Each number is 128 + 24 x the weight over the matrix's rms, rounded and kept within 0 to 255. Layers, rows and columns count from 0. Numbers have three digits each.

# up: layer 8 MLP up, 320x128, rms 0.195, rows 312-318, columns 0-127
# down: layer 8 MLP down (transposed), 320x128, rms 0.191, rows 312-318, columns 0-127
# gate: layer 8 MLP gate, 320x128, rms 0.193, rows 313-319, columns 0-127
up312:143165155148142130142107107120141119123124094140149123084159112066126144135170096151108101105151167094134105129146133170081130130121183128107079132168143127109138132101136152140129169134124131121121163132114146111160125130133124081131189156091121151149138137112133125085136124103134113138114093090132146110140142128100145124116121127160157100139125162131082138085144095149136090155127
down312:113123136152143153123108131129175134099129153141101151098090163162136120166086145102154163143140126132129141112111091141154143165140116131163140083100131103082161149176096172116108097086148133130150128137142203124141158138147077165143148113119137079109142105127130139088146084142145125124138129116155097132120079124132140132127152149110096109108147114164132116124150155129114153112125
gate313:112149159106095141127113125143092129093102109175156132137108095119137107117163137180143116159160133129175120107096108109124198142133107152125108156146143127137149120140081091162154133135152127137128190134148114153122135122136115170165132125134128129101137103098111147142159074129173134117124158118109096121151171140143076112124099177159162152120136092139085091138139112102094169136115
up313:100102137129151127095095131135093100109118137161116125163123153067153137105116114142160106150166177119172111066120124144090112158145118129107060152156138102148121185103107099140112161097165104158125152143137104113136166144149119113116144132127166129116140104101106111135117135146131183143083151134147160158151104132097127151127123147092133121110116145145103134140107162135127110154134
down313:117106140154146141161124113134088114112133151095086131078115135082153112114117164133107113130126142103149155122144107155134123145134132122142104126175157119116108161117128153141133150145183083098108122068088085133111083116165156125155171138131150110115162108148100098176140118107113175159132092138090129130150155155106150135109146151100174127122167122120156127141160143105091162124153
gate314:127114156107113103158113110176120139132130138105123119142123106131135124072109129132150117160144144120125129155093120108133135100151160114146154120116169107109121099138150096126179125199135108107127152126139136173086127088082108149154131082174143065122143141083083144122135154105195112129095134120106080132098134110154158161140152140136132155133126092140109104113134119095120157097183
up314:130102143125119125127129147109129156102120139119185118150135127071137125114120123080106088124108159081119115104144147133153136150123132078146107073122114120128098106125178113153086173158094109143150102107107145164143134163137123137139173110102117140102122106122125155165097146179125133094146116109138165149161123120092105139116066114146087140106125125129128125157111136140173147177104
down314:111136113164124130117115125148158108177129114090167123125130111138160094118130119162133141141089113140163149130087163183127114149125143109166110101158105132112096090084149119102177109199116137126099141121113131141145112124105103167111165124165134180108151140141114125142120115136105090128148094098119111154172161148122108138120123168141134136082117130102095114156107112087153103130117
gate315:122151136149129111194108120160103137133142141111123133138083110093177133135089142133134128156140155122167120101104145132102154144107160134107138093141114154099138106133145131117143162095138087117134131136185113161082132140117162117093074119114111124098124141102129124088111131105098111134138127103129114145119150181116093111169148194114119134104091090117129132113136126137132105102118
up315:114139118151115140138107136125122116095164121112130142121137092132137169111092146115120132116109150132095182103161123084106137073139127090182109077095150121145112153150096110137089165088126117132123133142080134148124102113139136131114127142155144140154106121105109139058135112137053147165170115130156125129185085118109105104115128179124120098126115117119062155110091108106158130121133
down315:146134125130130085122177156145116130087127135103114129160112092116100151155077105139117106187065133140110154120151126131115135130112092133112116118125139114120107136119093176158127118138076091077124123124155133136141170123135111140070149163137142125159089162112170071132153102111109150102103125158095095104100113119154083109134160136124144165107124121102145133116153133111119111145147
gate316:152120108136083098165122159172116117153121123136105154148124149109091113121111130146145079163128130172153110134097150104152082115109148134086150165145126110131154111130108150073124128139143151103133139168158133148087124059132123079171113131168147091105140162116124134094130152096122111123121118135131150124110109134157111094124117131100137099168128124181146117112125152101140112132117
up316:114145116092130120158162140112138095174157132146147097113138108102130134118116146128122085107128124190175108114151166134173133137165138160102141137153113108155119139151155158164125140163115098097159127107085108133166128111126113137167110156165107118112144163125095165126186114151121119108175123123134114091120151113131132133147107119115126108115159104135088134126131111125107116091108
down316:139134081090108102125120134157125142171122128071116096143150123118063160162148129128133138105107152130120130154160126111134158097111158083102167125137120119136128119141126166157088116144132111144181078140111130081138156118116146142066087142139125098142112153137149141150133119127108136090118114092155139168092137114129100177129179122160143126166177128093128132140122149135137091142132
gate317:169094115105119117206120099206140149104134120127121150117150182110086092130128124143125125156154163156107122139145171136102131127154105108128163138204144135182128131115110153125160113111120114113193165096107117145151142137184107127138113122102085122115108135117099107117146099135093146099145101097132142153132103164101155145126123130096153135129077143156136111117125103100131098153104
up317:161072096177139111152091120175108175136110149118112155141151169108121140147141119176116130145152105129057100141146095163119098102156105121097166154190141108155141143154183128139103106117104088140144193112137171132087104106163097124167173166127080146101113170061122129118100077127072131140149076131099158111125119140164108181144108092136147131127157119160153119130123138149145132123173
down317:102130141129216126106131176138084117098118125081115129110108099148161171093131099108143154087120144102144144111054120117123116094083103130137153142093136099079124115146146112121101119169155130077127110135129126085158124067099137121123141143133164122158126095119152125116106148131158129137101129128101091112137112109137128114104135112142093123142166126101138168135128149151116164109142
gate318:127126135130110128119124148136130171117090124116116162138136116152113129109127063170153096128144156100117126096116143117124173163151129069177127154136119133120123179131142132145114175141156119078137118126123132137132138162158147102142123126145110146170117122102109143126130114131133134100137144137105124131139103100146146124125126113092117155094121179135118143124148115148120168122093
up318:120105104174136136101123151120095126129104148136110112139089153138065151162168151145096120132142128140098126144095108138115126118136189147133147141091136124130160093123114132110141113150116145103072120101086150102128168102133125115098141063132108112121142144163141140108127126122106123125135112123164128130133164138140109130106128142180140150115137108147141107130156138153104135148137
down318:136125112137139129143115127158145129113115114105138139136065127137090149096113101171123129150096120150159110146103161153139114156138119152145107095156106143141134146106124155151075137125091111109115168119108138110078183144104157157133153125105139075142110116099135153123092129127138104116132159145109134129136112141146127144108109166137139156145105147163131135160122129098127120120146
gate319:123145196114124134128157099161101110098131151133127109165163105123157123122123100151114111148120112115161080142115137134128189113113135145159108113122114103100154147110113101108135146132142084166132132093117113139110113105115072122097131102155126103126145167177129124118152096148143156100089160132114132097129120110122112134109120149120128127142143141127118127131087148110162167146147